config.yaml
num_hidden_layers: 8
hidden_size: 160
num_attention_heads: 5
num_key_value_heads: 5
head_dim: 32
intermediate_size: 640
vocab_size: 864
hidden_act: "tanh_gelu"
norm: "layernorm"
norm_place: "pre"
norm_eps: 1e-06
positions: "learned"
qk_norm: false
attn_scale: 0.177
bias: "all"
tie_word_embeddings: true
parallel_block: false
init: "normal"
init_std_qkv: 0.0395
init_std_o: 0.00984
init_std_up: 0.0395
init_std_down: 0.00984
optimizer: "soap_variant"
learning_rate: 0.00723
beta1: 0.95
beta2: 0.95
weight_decay: 0.035
lr_head: 0.00385
warmup_steps: 200
schedule: "wsd"
decay_fraction: 0.492
decay_shape: "linear"
final_lr_fraction: 0.0
batch_tokens: [16384, 32768]
max_seq_len: 1024
doc_mask: true
train_tokens: 101400000
max_steps: 4268
dataset: "wikipedia_en"
Each number is 500 + 40 x the weight over its row's rms, rounded and kept within 0 to 999. Layers, rows and columns count from 0. Numbers have three digits each. The size before them is the row's rms in percent of the matrix's.

# down: layer 4 MLP down (transposed), 640x160, rms 0.278, rows 418-460, columns 0-159
# up: layer 4 MLP up, 640x160, rms 0.283, rows 419-460, columns 0-159
down418 113:533487509450578493541465500522480507531481474491506560479533551515509484434454545501542479569429559549493542467429425459554471545546489527543526610630532506533498549418461462484479523503468513478459551492473492454528527475562438486427529473521505492494508470470522480527489444478531509471564428479528516463451495465507543488512429511478522381470492458517546486500521498520469510414455562482572522432482460540519524529476493471483510573441484492506555525553520543497499540455480485
up419 101:462531546510518446524518530497494475391504554490448446496557480476513522504546551513550559463425551548504464486401477469500441456515453522511425442495497506528514544505462599489552494477539492548494409509503558480528486561539545577470474444460537478529433504479461422449516505546508464510480418495536479568451514496435495555501441464564473536507495600520491494548498472474514482443498450464459533535523519514556514582539530478470565524510479451556517511510471460471503482513478525
down419 099:553617491556483572502533464512476528545499496535499472471550529566498528499495569453379414484534474517526483512534493468475515471574452466489475470499505485462469480519507531476462469510481541444508458502452501487572444555528442454474500510528461433491537509570477537527542502508513495557482532458507514507453496508466525499524455423473526565557541580501440490454476557516453531597521472449488491496526506410473448520464595464494563463519505457537517454479473442504547417509485530
up420 083:472381482526426450461458510477489462515523460411402502493478488465474526469522460516577446522510492476492530536432435483527551562428480517539530508514475520490449527528511510452597456485430467537508553465481551494507495500562473555477513500453495478518492493593561481531538411469540511542575493501541497470422515541504518458564505498481534451524460482423546488536484567533453466498504567489575506527512423483495503522510533496482508525463472479460454500509506480465581460483528427
down420 091:523555471511561581524518473533532505470520489513536521428455534572424549489494570504503535510530475418477429523492517508490520547546517401524570413517529411545425510496483561447460541543455477426457489587560504497524515574518519502545538568540530470495537495482450474527523524497436475452519525561525526490591505487515471490519483519519512469468510504414486484535511562472504443481499433487501494489601508482508528467514473498480498480525504592482508432483507581511511455500504542
up421 089:494490464470546497440512543454456475434566521553537457482438449448429474504553504530494554456527545535394501499540452480557494489481501475532523506529461490498496461461521519477513587480593484462541452495519535596474558476545542434486452443522453542495510471488408521510533605449573485490454548523476498473563499437550514576427479553522555467459509467543480502509484529464498529474507479531502480482454556537498488534513510564505542534534537512465489527443500434513525471524560446
down421 081:491468497512551404526471489531547495531510515567542542538498538497495435578516489484552489501406490483489499463591563483465464545489473472447456501541495532455425510440489508507492457591488518526532574494541554530491500463498560497530485495532473475533466409490507494526529430428473498503456531570492480535541456505520500497520542476481441537507517554517514440550518418527479543504490515492589559514573474501505524486509489566465483438426524584473429514511602544520432475486536505
up422 089:525506471415501478482533462568498591536480403535485465508462401471414497460514485464548482437576552510513524475489475456545473488552501516503480477564482473478530491512546523533513525505552545449509466483519568494496532519533475478458518506522504547443431583534515499461527513505529488488435480519467534473436501568516444518471481532553518459559546500536504527524528533456491563500618484518486480496447521467520505541558490508614444436469520513455445493521447545437574455456500527
down422 062:497469572465499551531531455448516476437578549511555543545501616547541505527500522581482495504533443476516522503521530510497530546464424498472526478471578541517460419540476507562462508500533453513509567431471473507466506458509484487550575508463497493587583558444529512501514497494467481535495491580560481532555583496423548497500520435492477476562527444482552502466512467530486501489444566534543499495528454491463550535501486558483501548455565514477506485469573511459507581509515482
up423 104:508499453421492507479495541469455554550524476558548476516448508467515474543519398528495523576547579466590451499552582516517609447509511504536475446470543525487503557487477535462537551498456493484524485517511506521461447437520522517492539489452505526545484511500502483557530564509505549458535482428559520472480556506466411472514547545544446507448511446471479509473514426467510498534472454480498455483434496543482491415493491485535502513533566431464525429520515532554570490467416533
down423 099:510459520462463427600514486555482397512480498562448508483532447611531482524540447507538547402455466454518486454498540496493478510484530474499475509499429548427473506527576499493564499474488484495567524538525465497504551525461439574581466447454510477480472508592527583494457506535517479460477451534425523494444536442497470424524492480479496481500510510456477461537500504499451469484532485558516434481448525559515466435466522491518509445480488506527479518600519457530539520485505461
up424 114:542518456571490513448524519530478439496537481491498516428464521482479450459429451547549552460512493513504581541503493517495449584478489560581549531497561532480506517530538500504506458465483425492552523497518437509459440517470513528470570503489477484537535575458423412518525442459497451540548450499494578522522419517494510456488488485509501459472507496563535472508499479522538480573512552411563464469519501468489459573441484527515493546430460543555453563535511575471520527452518557
down424 116:512565524494457499466549460449464442504480499495487496467470503437482517467454437540581511524499514527496514525482478550500468534485556591519491522482596538489422538540550525448580524477472469507540469461467501578514491477478499485505566467437497499538555507422499416571525507522496463487530459475457535534475465505496455532429479517484518524481528522502446440518447465510525546590478552389523469508502407529453459436429474453471459540487564520491448527523503531517431514533573500
up425 089:522516449525520429518445613534484561488519479472535493553532483498522493489491545530469457501520513514537528487467428564483567440563474484526506533471517472504571452522508505477586521525519583550531523487430504441496487505475449483469497507485505549423452525484536505482495504498481500483465472568483507473441445518466533446522424479570453485456526503492525566482581494499525495454546504489406450454402558497515463451488519489452502476579532554516537416575505546443462575469491515
down425 087:528549501477501486434569512452570487538556505522427437539470530481504507530507524527449465462498458523445439468481515492446448514480474475502498549507494481481489595532488507506463456510537400487592474482495502514497479475491453574448502452467433501526472475560553506629481478460515459487484503446497433486427529411589460498503494469507470487541538476505502446551451441454458471572460498475469475412534465538473553501484512527496490485442531473478479528485560408504521435502478474
up426 089:485494534459509475526474444564493563463539503546478457539434529459503523543472565442429425493511478488456440537500551448521508556469489474480446534579511438505455486492518492435519452408504493494470471458539500508470536515520578524502535511510481500508548508495553531486430487505515545368465511515498411501534458536438485531550435489445504467498421521489554452497431538618533566492489489518507469500438430523541500486478477468447557491473463520490517486468557569528536513484532513
down426 088:517451485434541527560523497502542507488454442530503505462444506581544524497475630542527511501550453575434477588508492465481485521469532465477487462449469454528533620559526514463440518549558520526491466533570551534541552573521461473501527486583511538480437523498514478555547535460562483451499522464483457531512490476543445533489457487472478494463531512528519478463479554522515465483474502490471545454448539416562611470496507499474560523445522503508506506565530529524511481450512495
up427 093:442507532551471558554529462569426549528459479481511456483537512530510463417491481518549468407536459511515494514502476440499523499568449546441519539464508458463484518491503501463421518550513504478530510462501484488494540504546444555538475480467520539505504474604449522462536480427515560497474522494548513476477478489513477436524570516478434495501537500496486467452489560432525541514492483460474548461523529525486523386441438512510490525543506459595548555591401531501437490455450473
down427 085:518514508528487477550488475398518496493433475555571604485469452502449560487579460504455547516498508455528441552514502475436524464549485470460509434460454473474493465520530421525473483482523496550487544442497519518455520489482500521504465377572525563540473484450557533475523516494460484474445508569471504486519546474554563489551513512488513491499484561464453420528503486438451545475441569467565480488530513473517528526551440478438563502490558552496462495551539488517542502432516558
up428 088:474559465509500516589544583482504541501456401513488428505545486516412529540500498509553513554528522502539514506484514514586539577513481521496498544435505482499456501500504470460482547473531481493497477582481482465479521493480498491477533528528602398500576461568510505608554532530510514498437562452478534547483502557506580549440516540490505479487466496438546521478502462519482463484565453537432519460455494479427492501454455503510451476438532515562426505491497494453540500494492430
down428 094:438450486540521482488467440453482584458491463573503579513488560472498557414525562536531503502482517501486506549584487496462527487526462523463471468497561522541457477524432553542501538521568486486488592550487476553550486536546540541479463507520436493441590478526497487542487510508473508538544504523406432478529449512491520505492584513424427499514532513434525555481533446524424477538463555427463495566483519475491521507447484527447529453506497502497520544505491508541491533407488457
up429 096:511464551521561453487500495539546455522503500447549399546457529520428494438525530550470548533513621512497484448554530495479449481514477549470510518556511548445529515519537469515492478531535469526558454557493513520516508567550573465492454491536487527492433485491519471459468440482473529449472494530542500583461457545524526485497433576501472518505340484472525509525532509561502459515496458517510532493535554520582536565504438472488540518501484577512503539452449549511511471527446527
down429 106:503434536413456465432560553533510497528474545453510583515535508514537454507543483513642474565495499458500487483504473467439513517551510503490534493506511503468497529489457511436438467517451519517557480429483448477545572477464524530473538430488579502581426482559516444456489476428489457511467482529507524463475475486465454453483512544460499555586573503518514471492493601465494468495537527475517499542499433453477498476506489553477478494434493484474572484453450486462407496492527506
up430 091:483569482519441505447481412550503465451489510499534483528548464521460515425520463482556506527525537486509497457497468447490457473535537559503423468454475457507537535589526562499535530497508512507539517524489475524496586505501466447549520461485446465445493502486507525479425597491548525518526449465511509580560586538504483430452500532503528477569575407474543534541507486486438566457469487486508455460499499446497479543567472472503517543452437436494459464501441518466572525421515509
down430 078:482509570511461516526525481439531409459461426493492512531525500541442519511548501468497547555510435479523453563518462501494516477543470505548493493511555532431506549459509460591467511425502490525451501464484530499423511559505602550491384479479546476514487488538532517511495516478434508406489517543500489537576529522502456518536507475453471553482519561545547588551517499451498486517488534534479519513559416543461460553497430511547450502471487495483499495471485481487449427446530590
up431 097:559507495519493464451457513510481469529484529521592488519506490499498541482509509460593464498549592491501530454443499482495544495446476454474411456496516482515463528523524439474474482559408516549570495565497544507488555459428494443544451506521469452546464486503521534503499495462496477526482485494517473376562584574468497454484511479561550521475546467476514497512558555509483485511507450479600474523519564444478509534467537450491539488518456482519514523609523454552472392505501477
down431 111:477515497556531459500501505442443535532481505505479591469496524483472430532524542483492457539548466525501462409517509498539418480494501493519476509493466433491504507542454483485490539476504565481489506483525502491501537447491478503502555411492571444478454495554527502440520433454517529500504523559557492476520543553533590420455460523548588518477471495524447473502524559537530423498520581477478479397550512513419479541446447510563425520552517467512527529503559459447481457419475450
up432 122:534440441439524487461460574524470520477521466493533450494438516532490556503478532529503518471523539474498471486486528461554446601494477511534487544468530528499569549561523470559483427493462503539492526520495480478477544485515476490521467555454507462511488536522485518515490540430529422481544463562442472537508545498541455542455499520540513544477503467487527515450518592533504494508552440512522475474452455454498481432474457546521615596478454486412511434463496580487486581404467543
down432 106:499507510477496547470480535452473519433517454500491568408421449589506553541547463501478504438478444511563486470529519539496499550532555470555501502470468507497519500508489531515459518483532560573434560487517473480487561520455530415502417506480496432528482460539476498506522538495437485437532483533471473502496531452513541518483414478493551479538449489531522484481550487473492551586548457495521449504429531437442531521568475468453504493573502520451540437390529564529471470502447542
up433 089:483471498503479502426541506552441546476486548469461509574474482501529566537458525483478443494520548435476438485514515455520423426530499449562487545490461568577502549423538500546574526509481460515526538478532483484488504401498479503578590533514505524529536509545480521496478498516516528472488465517504492559541437450496443507522544561456468447479529437448543465554560581479427488502570547506444475557537543476487482484451526476575521531459524538475497473472539477554549485458538551
down433 092:502444488551584477525497525512528516508451453515435545484520463546419543484531450476482435548430461396432489526481474482542547453513433557574495551495497447506548489555484572441502518504430487437490523423539530515490468517524499483473500533539505459396484522534526513532446504589551529528499539521518538449445500497458487479460576491447525478409553498519500465493520523568493441496554496505425492437501546487469514508503520497580473521487470491493496546437554513499477472544531549
up434 102:482456527514516447470494589488477536551436524483446480504504525498444530466498509495548534462585480539542463553483420518507533496532483466457486443566510496506458513515608496504479530450414535526469531596520546556450545447444499569527498428600444490487519501501511512450504516496575466489525450516542468517440464497454498400467533509553512587454507595452491530451526519510496485561463493442510499511508479480546448461520487471466533523489577496526511585532494498509511524543501511
down434 102:409497483514457484513519445517526481505574545495455550430510485561464475582528536497460463487463516489461522493437421470503511460479430529481537479496541511571417453528507494524496502492621482517506534506521482433492504483494567575493502485529523577615476447501472543453462440510518492534565454536457517467504473436489488472503558518475531498551504541416580476558496504466479477465440465476550553504559513499510443510504522525520450403526531489549476482513461470529516448541543535
up435 087:449449509477498532545541604538482605485504522451545553498506503473528519482507464501527521495509517521565544459485444514481479573446528462484537488493505564459528412444522495494544492513561508440458473504508462514474533485490523428526564556581463517548477479556513496432492542511529508558500498433513480469409557495539465506490592443467580461530487470582463500501527524477513446498459474473513498406507542529487483539452523443543524471480515544465429558508418516468519440549526461
down435 070:526382488511395509491473513453512482473487518462519505563506578455503450508492478496494491518494501530531450546461471466508450559511508497463516470502546559502470471511466460524466492514528497482528489454484463568445500424440475496440498467497507496503506499469631465424538485442503463458504562554510485572558462461488518466483385410471551451490461490467499560496496489532398538465508517478541536410526510540392473489444492547451559492460498511505537513524515517481458531522506490
up436 115:473519471531538486448476534388548446504475460481519459518490531548543526513532544441528541500554500468437431501509541469481495464464438529513525489486560568488513493520469434546497554529493514555527457459535584515556544491492462472535484505494426552509463492486484568439590569518410562530489504463466480500488534495515503555463465516444532497548491494507490488536465568519571531478475464483494517597517429522542504540475579467505464462459451457421474462532430414474482522464541498
down436 108:515512497555505497565478490435499436455456534563473491596554515447463545504527496477536575514515562471565518522490472567477459428476525543477512576461511508577509535504536542569531458611497447463522562489499544501495435555541524509541522523523531464451501471491526514577515521523450448560525493516545524525508535526483537462463593492505503400487491512517485456531480540548487480462472471510483550498490431548405490547446528459532517500442437527459437442530504524504462464495459512
up437 097:570482543543465432392466474446413501441512472473510536509501505489457492432499564485566454498455494552503517498511464550642480495483542477518511466488578473448479498539510542513511444553444545493558590486522481463418499479568445442514470487469504546483467525481526515507422459500509464476485543496497505483511546479510482496486497533547503509448545455518494471502515567498540430471443568524534528462588516493471472562496537513561523509453480454505560484507553522459429555545514521
down437 094:476510562456544552533545492413464458453492520546464449526589546467457502499530475421561503505430513461440515504546447514501441495521498467517524539506580523514561469537506504457487519508510565530452519495546529572512459495433577510488533480527537537476484499506507467510522494543434523506525493435482509528504522478510596521481468449548547506473525431529540524554516651561472541474480471387517519529528472476519515557508499444503450515502485500565523495475434463475541433493451521
up438 103:465551504494567545454566503491459590455511453552480468492541533504496550531416460472491484515521490516453457444461495436493549495572433562492467526482452499457556447498545494494468488473522435418519477474558511535464516541520500454562452524519457466544499469523512471547444526530504442515468408463480540542508497503498511448558460473500477596443438533485597431470430477439501547516529587546515525441532527550552504504489501483443525515463478474551498451503440508499468519529489545
down438 102:472436536472492528492616506456535508596496550461492579510476499476481496542518465513510609466565549450568456500542541536532524460557489562525571442481542425505492485504484413509443504545437500473462484453522455514465520529505498505496450504500518516526476470500450447518538491464436534441495533411509478547486469527482495507527516579464483464503606457490483558510482517572470506492543477471542440499469431457402506489501544455530533484535502485423465467522507498548500503548520479
up439 100:515503515529532521457441510543574472527487524487549553574420511530477432488516542478408507534477493574506513431449490469514497477417496421493493531589521494506535504470493462475502494486481527543620441515490572551442511582511501472524491544528479516444534572558431470535516381444526475502507451443544395494485485545482511459520473553476550474486507484531497410449524497491489442545519516471512517500514519513507526515460487520494500434467478454462457515456441503526440519478502510
down439 105:520552519581463506513527503483516482521474454588448505481512500503503477487620429482515457528434527438483490540525474505608510528543490505511514543423522420545493547484546603513443493430533542546480466511479452524513516522467515507539559488495494541487552522487495466431503571511428445469466497555489410543545470498451485460490503442501573483468493468469516478532516569516454476459518521424487466468453467479527489579437514488528526495489576434512537476446483458501538448457494462
up440 093:489479506519522468448415546548545477466519496436425512508525472553464524491478513546529479442483520582436502456463557540492517446466549492498512475502471523483543519578558559487482523483563465529514502510556524499579546489461506456433551542543501504512498570533397523494538503575538438491515501445490483446497547455456486450551476496506499500529428490465516494475476526482521557488514515505418451495413501498503472541467558473474444534524513484414462450530385550500457465436564467
down440 080:469504530513558472562504518552562507519504493503529558504528533505488563480571531532479524542467469533476511473519465439565428514585446398579546543547570444406523499513536496536444525521531448532439469450504461509514517437460508508525493426470521610502579475450535540490581515529497495474534485492482465530554503583504517441557542497526526488477438550466532492502537443492485483452423519489516483494535527443495431452483452536461496543455506493552531458468474519500488471539505450
up441 106:480504575454562530544480472399492593499482533517493480508426500512527492491570537541507525456435459445502502485436491585538500526514484585539524476500479574508410526479545478504463580433519527541460456503505486468463566520494550505537474479519502488561508549503488492422499505533470444425482505559527489569528426442462498479538574526466463537450494523520506469512526506523527455511531530481530509532499494457512457510504374482497565527450587522478470532499435486532425523493508470
down441 103:536479412546481493480521473507507579504507518431522565513465559519487529498470467540520479501492440520477521520478539544489524527526464436460496487567441491422557501489474532416512460459536502491500532517499500530477465469471554529492424457522546517517481536572465382498494469514479525510509428488495477550485482476464442537563567438485610484520445546499433486443498492519495485567570560546446530544539519450530415548546495448499490524538584513538545504464490459455484506469553563
up442 089:501554453531529471519397459522425537508458531582600523541475529449450519477485485514511496484536489528475489527490453529464525530506435489494501493473536470551459501502479505476487516433485520460434551543518524549477472433501512511481566508548456546518527572469423480508501551521466486537484549471482525507436564452454511493485435483512493434556490537499532496535487544493495439483590486545475608455539541589515550442540581530484484539480530498521535477536458438416454562553472515
down442 099:501516457450447482471485455492559535452444444478534513454438520423504529593503522463495487543506467490534507524570534540479465543513500476430587519427514497538545547466534538534507510439556447497526561519531460496516480494489489544435483510586414466559522550530440496494508509499539554491445558483495517479433495519523498511507560512502557488535489463459554417493480520476514479481532454523414518521512544538528566515534552523531499566527552457587531490498612473498469465498493414
up443 108:503452491466502498493540439436527518493476596504548500480509489496482487591563557564561540455481518462462497482490587467474438495604365508455476473512487523517463535531519470475511485529509549477433476548532488496498555520487503489443459499476588501502417494471555540499530481511505524486524518558492431508484499540474484470486474504510521525512488552495528504531480533513523463429532452511501498524418454561481545534506385530586528475459560522541467469480495515492463539490372505
down443 113:479559510531461473503548518499593460496474515496478430505499522451461471499470443462580603496499533516544461532461561526443468475544498480508486512486489493487476464507541536558513521520482452504402464524557572542523592549445539409444502547502529474453503525432539511515496465552512446508482582482514545521493489509479459413471567492500477462505517530506546444533555499491519442428495505404547434488546486455424579507434527484525526469454545491513481500550530531554525476482495503
up444 102:520508508404504506548516508525496523522449508454501430471452573513518426478530406527534482512467491430464529538471494520533537497454479469528518481506477517485539476559531610475532442512471492458496493534508541534505504437460455566533563524525553483500557446536410530461475518516488590555433437489544435488516489474502553489481486516462434481516409455523560517516465485533482449486482554543484507502531447474513499632452505477562463516570501580494509491540458481488504522569496481
down444 103:482488485495528442481536449496539495539521422508489534437486491513424463546490497449421527555456452413469515547566423513501468514489479513513429536495504543435587456540490488487471505512477514535506475467478461443563489500451538492484472487549538496584543487495488477543484517495538514504460562468571474504513540523487460477500543551546553473492449527517530489452518539616435495484478452494421557582521512480426448564532515434490537491535535535452472521436469575491474491577466457
up445 097:438533563548464503495516516533542571558561526487474461569550466498534506513590508446474480492440468492457494456505532502497537565510459520465583550501516524437523504525491528554542523471548475435443464487505454520533532483440485480508529516525509484562463418433557528486468528526493493513477502486496520496461424583477542440504513514500529439434520400424418470487499468456506506523463469586495485543556501516512498542484438542484565490430452509534507487589428478479527488440494555
down445 097:531536537517512525482467493519486455491527508576421565498468555541475439507434445444493526565539490477447508456490567568483546539501592514543492551473516517549522402533500509477506497479517525449496466499549502467553502482538452474513517573478572521447465528474490467521571489468441490536521475550547478484458530532468527443449482559521547543552498457504524518513511515453426507452482420489534513557486585510479451487531457519424543529472527535443459472394456575513458484473447474
up446 097:522510458488484494542477485518476436464454438529484556495513519537495542477426445494487543433503517501486427445473568472497461516509583529488451497521484453464523488466505411434498454552623468479494478518458565508489533479523445450497491528551485516507550569552501468475538504512494459517463541477517524540495512536467518515452544556440534493540472528541552517436428594420490500512504496527526549517548475524420491468496463526453583506397420498467498563507470478417522494514526543
down446 107:450477537485541513466523464527522556552508484504510507466487510487513545508566540454475580435448444510556547534523524425504445506545548545461525507524504474469601508557516457533479491464519519482468407525499608410505462445575477517436446501422478552504422490546525536475431527498492435489457496546552519548499505534497520475474528531442453470448515522511469513466498523523497547569537448495438543492560529522436494467538449495554490450536510471525555542489532507561493522411500520
up447 102:493520548568495484485557514489537450486486490525524395530552480413467477500547531509529481506537494487487550435520502508525480585574447470497389558459445412557528495482444480466493481460545487515533501479532467530479508482510517482495477486407486545458509461532497522494428493515431515566490524552453567503509530466500449591438562501464474579560518644426480569497465539535549497491463478513505530500456464516487493475485566509468495534490482461495495485505539472528515515544529535
down447 103:545524542521500537510578479512517501533420449519442493500488487458487497485492470477460505512479564510473518521534484489530459481534455517484484545565511482548462535426458486471543491483529514546456505430527477551597510467490538468470591545500461489440469449505543522506506548539480399443533505532500535461537552525482521561459557450515503507473465495444431579534500565537442507479547507558421487535479543530540494433461560484442481425503439551416468534495448470472523571475417524
up448 111:492489507475530440516566567501538450552424551496479493544459570510479481495516432466467523450570507456468469500553566493451531492503473468538619519470529481600508450492506468521578472597470569534456509509540528511570508511459499512525485509510483519563458513480475492507469458567463519474523516447464524569468507460546544512462492502516534416515498436494543553489501505473484471475500471457513430501459449495573502487466507566452492511475454565515514523524441446556604441480543471
down448 113:514536530347529591522492505484430543449449524530530509494506408424539464462478483516535462539524507533525550473525515474459468489523448532514526435561442514431466587501464469435494487517529484487520517451510421538416494484497472532488499447569458463530457506510501492505546487524483415563462569517508470490501557529534514491458434480534457528490450432522575502518484491489496463531498552528483496529506478488616471568493500507510505497453482530498480486475476461559504548503407505
up449 110:485573560527521502508565533521515538534506485449487532519455478449510467543519558482546509510497484531524516545595536466467542546472479446534493568505495471545447513480498556495529487570445599444526496535529445524565582457485485469494465533572465545453481521464487520474524503460463477488487535464504493466446459468584470514465374462488490558551479503495434486530468583460489525536475460449459485519455479503516497485546433585495510478435501549490481523557508507565510516610514453
down449 095:481545549556554477521490570406539448498552420511496500467599444492487548507534492530560462404483461511496507539456423511535592453522485496516423450443493470511548454551524503484558470511508527493551449492550491450444491534425460513533540487543540480564471454545503502485508509489483485480555489551448484510470479526509531552486522507477436521561548479508493476541477556473509574473537561526440485530557560496525483436516445434518523415509565474542483505500460508475558495468509448
up450 104:516508495490512511592464564484513481529475485526474504412432438482500468504502541432489538455550517416497559509490492494491434561487496574513488520468517558492505472566474498493425576479498507486513456536504476529499551493557517475553468531550488502465487473457545443505548521469481576535510523528530514514520527460497490548487413449484393558410495486425481472475551515517444430495540460520531500508455493486488465559519475412563568482457530471534512551548474537498440474507588580
down450 109:473472544469518464537521531503470474493499469496456472540507573521548561556458498453559494497500526481512451561580433499513530492494526513470448454512505496578507435501473512524516487468518504504405380520477523523567534422522478485436465513472555523548491455511516539561508534500525538457477441520534487516460502527531472550515425497528504477477496476506512570439439442501497567513441560546536538454554434402487528524499475525520447503511483548582467411466464555490467525595541488
up451 095:495476552507424503478492534551531482486494525575519539459415483460550510536532528521477545448555530466487514401424468418482554490570466599531529539448485570491519470495502556512537588529466522519503518486506545535466566487524525478531466565532529457407481506463473480514519464493497468517479471503527531403512461484540467453482420437420518471473567483489433496503504516516511451521535443510442473514488468452522460459473484464493517427481531506504511517435459470528586573498536522
down451 095:528546486474471435488487523467538529505466428513524500486476491486437563521521550411441549549488490504468520508538529432503473518505561505467460498518475482527548500503520529467497608540474507503519479501466482448483477479500504467526483486460407555542501467541545513521488497474503483583491575527408522515419532571548485452544515395540474527523512531490470444511477534492551548525485428496485463557501532467513479454581487501587485547516527504561476374444546445514430437479488490
up452 096:536558495453577524504562601520457490524471513544482458547503571479554450470537452492503511483509534500404499482422526499496518504525559461501496405513486428551569506515489479537469470558512481549486475532557549524499534468452459467464471487477507458520486500482455506458589501508459451505531460501507440574471516506391514464481530463511500491518470493543541457414478516517572587516473413453513521471518510536473512469548540517488545548447437523524438430403529503476484530488491509
down452 113:477536433486569409560520494511421442418465451445521502516455437497587538474465526535513525509561445519498508554534502510480548429434578505450483531493507510444470503448437476467500580561481495541517501525500487474454557525482479481498469442466470544545530498441514528510503411530473514489521525497598521462461518508477505509474544577498503512545432478522507580475514515529424443473490505554465501480507550542464519487548455443475452455457539529549548509469578470493431535490486520
up453 118:578492509461460463521528541520609497544472529421510495571516475516450456507512526513520494473516478437521566525459449478477485520517511459568458531562497420537507507510499557485487490471520463525473489483509476427511484389455492425507516517564429519523417462517414473487590500432520464488530481579499428527481514528538549546519497577500502502463465515511458514498475517470506505478543463501482535496377480509520497563576524522531518474477452514461566498510458425521505527534553566
down453 119:483566473494493514486558501460532492509446510492501489524506514534497457538527463478426503572512457423508486491476451527441523554512477501494489531516504437536505520579446523567493471475499479532512414535540551514501476482456468526466463553525514524444437654426555489559550523557476513569500523501491461519460486537543521522433408502557579481517492577451518479486493568468461446461569496468551452439465510524491569485443474501468504482540544528465471576510440517459506463520501518
up454 095:447522526506483466494520525517427579510473589522480521483464547436456516502517489489466510474522519451525518527486541503510410505536541508527469466529526518496535538535502417468586481438526575540477479555484430428555537553456458470519553494476538527489477451470479478481494446465510451535457454462479527415564620466428506508435505510436484486490523527482504603530418581477519464473512578523498495443512478471514525476473486511495526502524584452507530499483569489487519565532538467
down454 069:524489527499578474456490433549544402494509484561533552450522548483493525496469495495393501518513455473550508545527430464521536507531487444422486538483437535510481399438544546542418491534488496519515456485574513539480517473547537488529460532551516490549499519427523614520527464430547534487525512518507514558489505510475463498508427436599525477570492486476577514491479436463478502502454554520488476535511441485508532545496509510443508522524437575524508518482541489532530560478463483
up455 107:448528467503489461508544532486532547499509543518528514549431500529503471462581472557498517540542480517405466538598395462549453502564449509524511506485490520497476515453555520504561531532476420535533442568534481550525535521493585529485492522535538505487481491500515508528450542478491516463544539473536498513584533456509514484513539508503426423517451396451488443469556522510563470519432548508533498425465484504559469564395464496503541477509540476488417496517487526471452491466530526
down455 118:513496502453498492499480455531498522530505530506411464565552506433529465485548514442473556490481513446493525472473469446521528496516443582453492514522450621513495470474526429480558470476502518483469531520459502523470460527445464537412505456489530489433600508493526512546497409531484425579518512488510497480528487483493438567521482496468531478516487494521529549500498441534471406442493508505428445515538426515521511515542521524447499468398457446536467408518525485528509556576462496
up456 108:466553497528558497516516517430448488469567493518411450565426505514537505525517527523487498492550479553493516530453454456484456517511524520492371495522529498493446470485533565532550491505479568418495487552491498459508548469459536558476479507479491446536534490549557470509486508455483510561479589460499464472454530538553542485552484511498460576533480539422430499525540527502449469475531548445481528435469410528544510590521475483539415507527501473556548508567530549526515482519449545
down456 114:538500514547500479508450547503575546529456496462494503426515493485516565540536453541414520500503445494480477519604441457455590570475526491542483423499551461532460485488490526526508534556499496463453497487552518494464542522471527456560499506578484513480502508476466537465575504499537516438488402483569428412473537452511523507556567534553442482454519520471457518462509462470521514520521507553506540515473471473503551500606553550427426525541549517511514492546510466474460567494508480
up457 099:583497531547523473480470503488485547534508438564537455487513565413503451509446517554561506534485478493397493392438513517538512513511547482473478449549546504559531481466492429500522444564527463498495524505460500505505480485511562456455500586517493506564450517488434505460442505557496468517504530396515465487442541506526470497559476568532492490438582519493497526478495508470447480505518485532484501398437505508507523485491456484471466521528555585519426432476476438482486498561534454
down457 099:573443470580504464458483515512491447496536498585534562525523509476496506476488521484527528476399429467481556517495557466433474545463489573510520534462490483477472508513584467488527477431474538482467535497507561504487490480496517498453464500529517491553467487494461523448511487489478552480496524493416557430499473538568573554535561517506478460451495463550571511557454420480564486527461583529430554526512492479478431393471493473545490567469524435496519536563496488498551569487499527
up458 097:503513470576398442484473475519529539499604492445450470503469527520499496552522516528520475432519510453420511508447498515497449560518501489482465569474451408514427515511539546456483510477500502472486482472554566433523593491475518582588515463471533545533480469476519473430483520454485458479503509578474437483412514618488488529561525518514481411439481513445532480518508542484452549475488476535506480468477493587430525507466487523507503504497461458497452516532481505545473501522498480
down458 099:480514534508543454533500472544506551473481484418420586440487482560560477574498565524429410511541437533514474495463521516503560468532531500509480495412516488528508499547511587506531432512454553518468551570474478435469554556506540566488487517459518522454484523497531564520526518521465473495500508516503501507543558527548509547487502475522529482464492533417520524597558458443519610465503483486521560531448477515490468548539461534492503515527503547452573565512487505435494505428523508
up459 105:518520535507491517466423500485461515496446515487486493479507434536471550372518567607532494502489520532467595492530509602462438501388550532511419423485516525514525518533451447485566522430442515487462484510462497468497498494524487588487497514528529492471565504450546512489495488487538536418505479473515468442457588515476506555526547519473549541470485531467479435471504408556517484471445498437494459499489552495512506511488443492524527529484483496418529480485435535484458484504470498
down459 085:511445566495517500543485602528525460525521538531494493534486541512548492494495474510544504527478461509548575475489505470520595448523495467500468485531532530422455428549537525488518525497511493520493569525476499480441484424524511447533523441541474457483437452458484514489472452555536479496533519483556448636455506525444470492488475499447472458507575420395502521438489408440471466481418526565493499522545522520482514459547507474436501483440520516478486547525521414454521514463505480
up460 093:455530560504473485549494514477480520528512535468510454484456523464563459468514491497507547460474556513484492492449525552519514508422510549483595595428578496528467490471510486426533499522563493440500360558493458442476406452462468494493529508531552507475468481500566512481467462513487499500514520517512541474419569454498532459494506464460530465450429472458506539526474545530489495479527447502438455452438545448509471445479509482491547557527547572542550489489561540501466484414457495
down460 077:479472460434483509514490412502588465407484459517533504536566469487417515539476505571503450593472502472557475420514528481508539468522470498525469531410507523527505551495491497498414435413459502471520528410486500552450518476487481513497451463462495456466553565470466500507562520471520503450538575516533496532517475510463539462536470488538490522588452472545465470489529449520462511459427557490513532496542498488486435521567453544460491514453434575478457521471533442531521525492470473